Weights of a small GPT-style language model, trained from scratch on English Wikipedia.
Size: 12 layers, width 256, 6 heads of 64 (1 for keys and values), MLP 704 SwiGLU, vocabulary 4096, 11.3M parameters.
Architecture: rotary positions, no biases in attention or MLP.
Training: a variant of SOAP for these matrices, 641M tokens, 4894 steps.
Each number is 500 + 40 x the weight over its row's rms, rounded and kept within 0 to 999. Layers, rows and columns count from 0. Numbers have three digits each. The size before them is the row's rms in percent of the matrix's.

# layer 3 attention value, 64x256, rms 0.156, rows 0-63, columns 0-63
109:505536480506520477502467460485552478453554495397526550493501517504513480519487473476474601467569521508518532457506459545565520510528585517555551529445476539458484479470471466475532501460536522
096:493511471450502476523589484487540542591532432405525472494461517518466521592513487558504504455578570513498492589517577539385467473540488486501480467439549477526476570502450515418515471498551485
090:518451469410480564603459550561439494489564391464558541489482476592523496446524509541412520510502566518466574509487513473542567426554448593493523501492554529509506480534486504487567438439524497
090:457534483435470474461553517527481470512507505541514483522469515548516475524562444556488465492451435482545536483540478447447468508493539601506579556620498517492506589533508558517443553465480493
096:490565476465491468541550516507505526460517459510498485518566535490510548496490518508508454500503406462522441574593465533492461500549547557473519502562494497502523468553519516420502468517473421
107:534543535509461464538499481546453498475594425490428510498524520471584501493533508456494461443530578494501461463497450423509429514516460451493556525477498477538473462511475539465559534456527493
106:497464481452431555458470567487536435498561572601505415465475526488496534512516491491499530516356561526487498499589549534504573508449512513486479441485489455544533496455459510422531427481471539
095:426549505518493512517525576500484526481446501465407534534517500487560508578511557530504519479434536516484586518441472543512562490555462441507461486474536552541540460473499585527447496479519511
097:531546494447507509473519497513527509588478527494514574520467485522506570476489490523495466519435510498530496557463510525585484464448539542536440554484529494555455488517503480447531519506534452
101:486489527529502433496538529543530487443504536532503490501522528452478432459505494559468467531486502495516546503440527518481569521440558464527483534581512529529499487474557599431513461489628487
103:455516485459536464505529564437445490484556498574595528521500521481435536413577521553491428474495498439543523551558510480524481471492484562477435509500552506512480633492490473545487547487521440
101:598493512572512564498488560518461392513481527494535415489429562496538422516469493500513434555419501515534513499516472509534524558537505436492419574531473505578495503444409470545492543458519513
098:566452478499479545500537527540560427498538550582521571524534421512540502517488500481515518518542405514498561496497502549537462524521550376474482487446476470444543578486447457511488492505499547
101:467528493488524461527496507456455556619535447530531489459506541490596444459496490482447476468509445435524502529484452463402511532508440543528537566460537536516498504457461465403484416565483475
097:490533462473475523513507495540490517464509546383533532471515454493509544487474503414487445503585539502491594422532493488494464485445536464522536525473442465466547398579466517552467537519512504
099:498454543528535488541459439471534546437510542508482442474549472511489445518486548582530424558538553516501511518497438442523490515435416505548504543468515468450575547506510470595499512488513487
100:536484490502499544453488481545506472509543422452548477495459449461493457585524529547498500496495463515492480498503529495537470465478548532500481506532510525533479515466566462428519530487551530
104:526461561447480500555503544432515499450453448495502524459512476483536535508592499495496471429564547473467509472597502501550499579527523491453491541438512543475461532501480526539488476450470454
102:527503500537511498496518482448462535476595448471510558447515475546549465482491497416466473482517440485460525476459489459537447488509448593504490526527538459472504488420521517562515501564515532
101:477523548548515628542461527497482510465580486524547560491472472639508490547483484550514532498532533491513470488521484526479493569478490527535519432524524497560539524503477498504570491511478467
092:477588534509514474538496466563490497496512519543420494511495413522633452510493572530540584507528562473500523562497484461528480474563500535455427479499488439453443503407497455498455516456492438
096:523589484526494464518511526470548488426481536499612526487533531483460444512526496575517520542547476507561476549507472494468531492459513565500456473441495500523382510475571547494507440524507492
095:550481472409498521482527524540462471473499554456511558560531523482444457580456504451487538458549489470503506447563486534469533494592441520481484533478531530580460518413525464542505496429502506
096:453521494526515447391525481448555485493483436533456517516545509501507518514529511543522563539429580507536537498462457427502477481499483545484443432450476496472527437452604522536470570480499453
093:523577529482511500530478518500450558506443554502538497498522534528538505506388490526580543495521526469453444521478459494461473426520523392513486514535472453482489592497466503507545616469483538
088:518474544555509409505522530526480537550501497518524492484397498497514474471528462526518456555462497510508527538498506509470500413546513465563483555497495443458563457457447548510494512497445448
099:453457541541461540500529560512467531571466457572493516505515483456500545505461481430510507504499498500490474521404532479563537505501537527494609445515515416526527562538543453533512497514462460
095:514521513536527466512535553434516502451439571450447411493470520527447508466498468499528507581418459443499510517522417512509461523505492438477561493539521496521553478475484522507484528449531524
099:485534499468512536496560434523469560536432509480522511459558493513521398438470498530487403498407515474498454551587519459495523472502607557534527454416472496457491615576533451440552527485478534
104:462550489523496539505524481574531547516488438553542487501529538581555435467512487451419572459438543556558522483488375498459504592512488528477523535432523445452449478526489554495561528508520522
099:497529520447515494526489503529528526459487549487676518481555546539502460470407519553471448546429502531528533498513438494473495452498543408511503535532555545545464563509448564527440573496497479
094:440512530506497502564484503488533490509545550385493501490525487472504522495543496495449566585475555514458475498515502481495444435563504538455467459502501549462555501491542390482575543490437457
108:497437533500500536536467480548495401636454529509524508511525545511494431514500456545506434496466505495593481578541562537510511502514513457482353432472502481518484507522533499512480465510465481
100:472473504425498475495537576527398535554492487539462523449448513488608493512514507571541517548508463473481501474551557478555520497500480492500486483509494526443500494538507503501499481472522467
098:496536534417487403535582482583414488483436509482500489484477461554541524478502504453498548498580542560553490500487522484482543518499462480514458563436503471496527518454552517512483458504507500
096:497451433512474558464453422414427548506507526491531468460508480458539466562539460531492482429499493496519464447592467566502564568599498509516531544569501434488446436465541527460447538556502502
102:529492513417485428524445547459498505535481503538492526510527415530580466466463468612521491488449530472471505497510563433451493532438503488505556493445462537559503465541473477471487527581420539
109:620458502481507510502507479520535498452479516464528560504485582497442547527553496547497510515487469526510490514609447441580463494446477466549533504522484491458552454497582570540518459572471533
094:512494501508495506509563431564503529512504478500478531505487523535437519516548521455528457512400474523485511509464521514549419538500480456497425522491512525521372554500442470460435490511546553
095:511494525581507549445489439479492526469489517546460428492395435516477522515480491480465474528525498518546489497532492513486558488539515507497537474456527480522399549586490577514480372425518523
094:442540537530511536520493485499580569509531492532434520473484505531524560585531520531529523524422481504552443370517496497547436489513506434490561571491476499539486420504527420483548517474529511
101:502476536529498513537519494559519524468461540442489523504492512501540490473561481417546473443482525518509463465510460498486515479498464441462501525552495542452538433463495502623500559555493507
117:526535586594479537532572504490431526590557486496485517514543439521495505524621498547560589511515548525574521517500438526548494529568486548518549568479478487538493515461483482447489513579485565
100:552530493569461528509473471454468427515441467501526512520408551484495465561457512572470469497508534493478461547548472469537477550552526534493494551473500515410497472550482591386570531525470473
096:533448505495455515441555484471507548491536526528485445539474555462520554430520476463493483514489443468512481452490482494497540471555530531572522504488493560537487533467522508499563520437458527
106:516417507488483482463474521463492536469585401548545492458489577469458427511480505511495534538482461479506455517415427493479526545588546492500513518539504508486485449498463456450538492475502493
095:572446422518536491565468553519446507511497474532486543510466491432541475526482528515490526537532405482469426501457536455529432480536551546491517495491476487400440475454450509486531411501479518
106:481468489505489522571509515427573494475499465476488476518518468566524500494463525454553392504493491560483476593473544485520512440493487477532572589511510520455543467484558546451490531547499551
097:400529552497494482477543492453534473492517471482452481476525459490511486449494504462524517557534517470471488524508485476463455498499516592521508538587484495545527482514446485508488508526448523
101:584520475473491527521410531543501514513521537485424559481487557482475376467423480499499490470452503537547476475500535506518530477562423561504513552476493465451441545496483519536488564572406519
108:537541453573473517473480537555445467476537556430546575469532563464485544499538528399494505518465486499467504522470502534531511554489563490479483481472489494501546507599563542492484492606481505
098:416506490470530453474485460473529517503488450485422500541530509489445526531487507490540411492540496496604502526456428439516494564461491480523467498554516502521499443511513367456501501478550523
105:492464477533499446336453506475462484504493515481464539499501390458495521474485542406523521489478492489497507513524551557534566562480468521460507558541529494416526425405482503492482493523519455
101:541492484508496506490504534460440590489500513529494490488499576456549470452493466558487517540535591486527548470495480467524599468457536491540431553438462496487448479486511468499469492493533524
109:468515571491511510426574473517499525487502505532453536506524475505487497459529535504490466485564505459388506568580467437478515525522477504484526473541507549546510476480484563581494513548485471
095:518609486485520543469512463523491440547506525514492485534514543490539542497481503545530541574458466476477493481449511501516599502479563459525536501592486474499501528512500517512467451483505527
102:460541459406484439401482446542480523484538501491507543533492549490531464474516504515463445517493469521529557545593433483444462547516504390564509455489506535490474555541478499506555549469529504
103:553594487469493430445468529543462524505453534441523458531483537501453511444491520520474487482569514521486444493492520459506533541514503508531503512475541548479475464424489490557507608508531527
111:505509502621476545526495522446517469513562558479431495490452500529500518423503507433512534445536525500504534503570575521538552547412434506512441495385501519519523548559537488524507463524510466
096:544525515523510527471508468431512448527531549486443515474606547473499505505577483460393480521450603506541501520537496501509473548474454497500555500433483493509408490493502498513545498494466511
091:582529459450510530484512488548498491500502351500544487466488521563473520487532487494555485529474532488477514491465619521444449462484465468460506465454489484490460492521642598541550546491478473
096:462494470549570492453464471512541446463453471467509456534507483488496581483516530498529486485458528507502494480506444489467465512521476403495509537461484480494443500601524539487547467471490475
103:442479495522487486544492511543457474504490520446463474516502456500487490527466493462523482491521506462500501484504405509498449487574457452561606483556515533470514501495531580435504531490470465
112:430523474502496496559504452469446429486520504484502485496521491540427492470455547493533542451526488521508477451436501511522511513482600504431458542591491507421537532400511543488537505463532534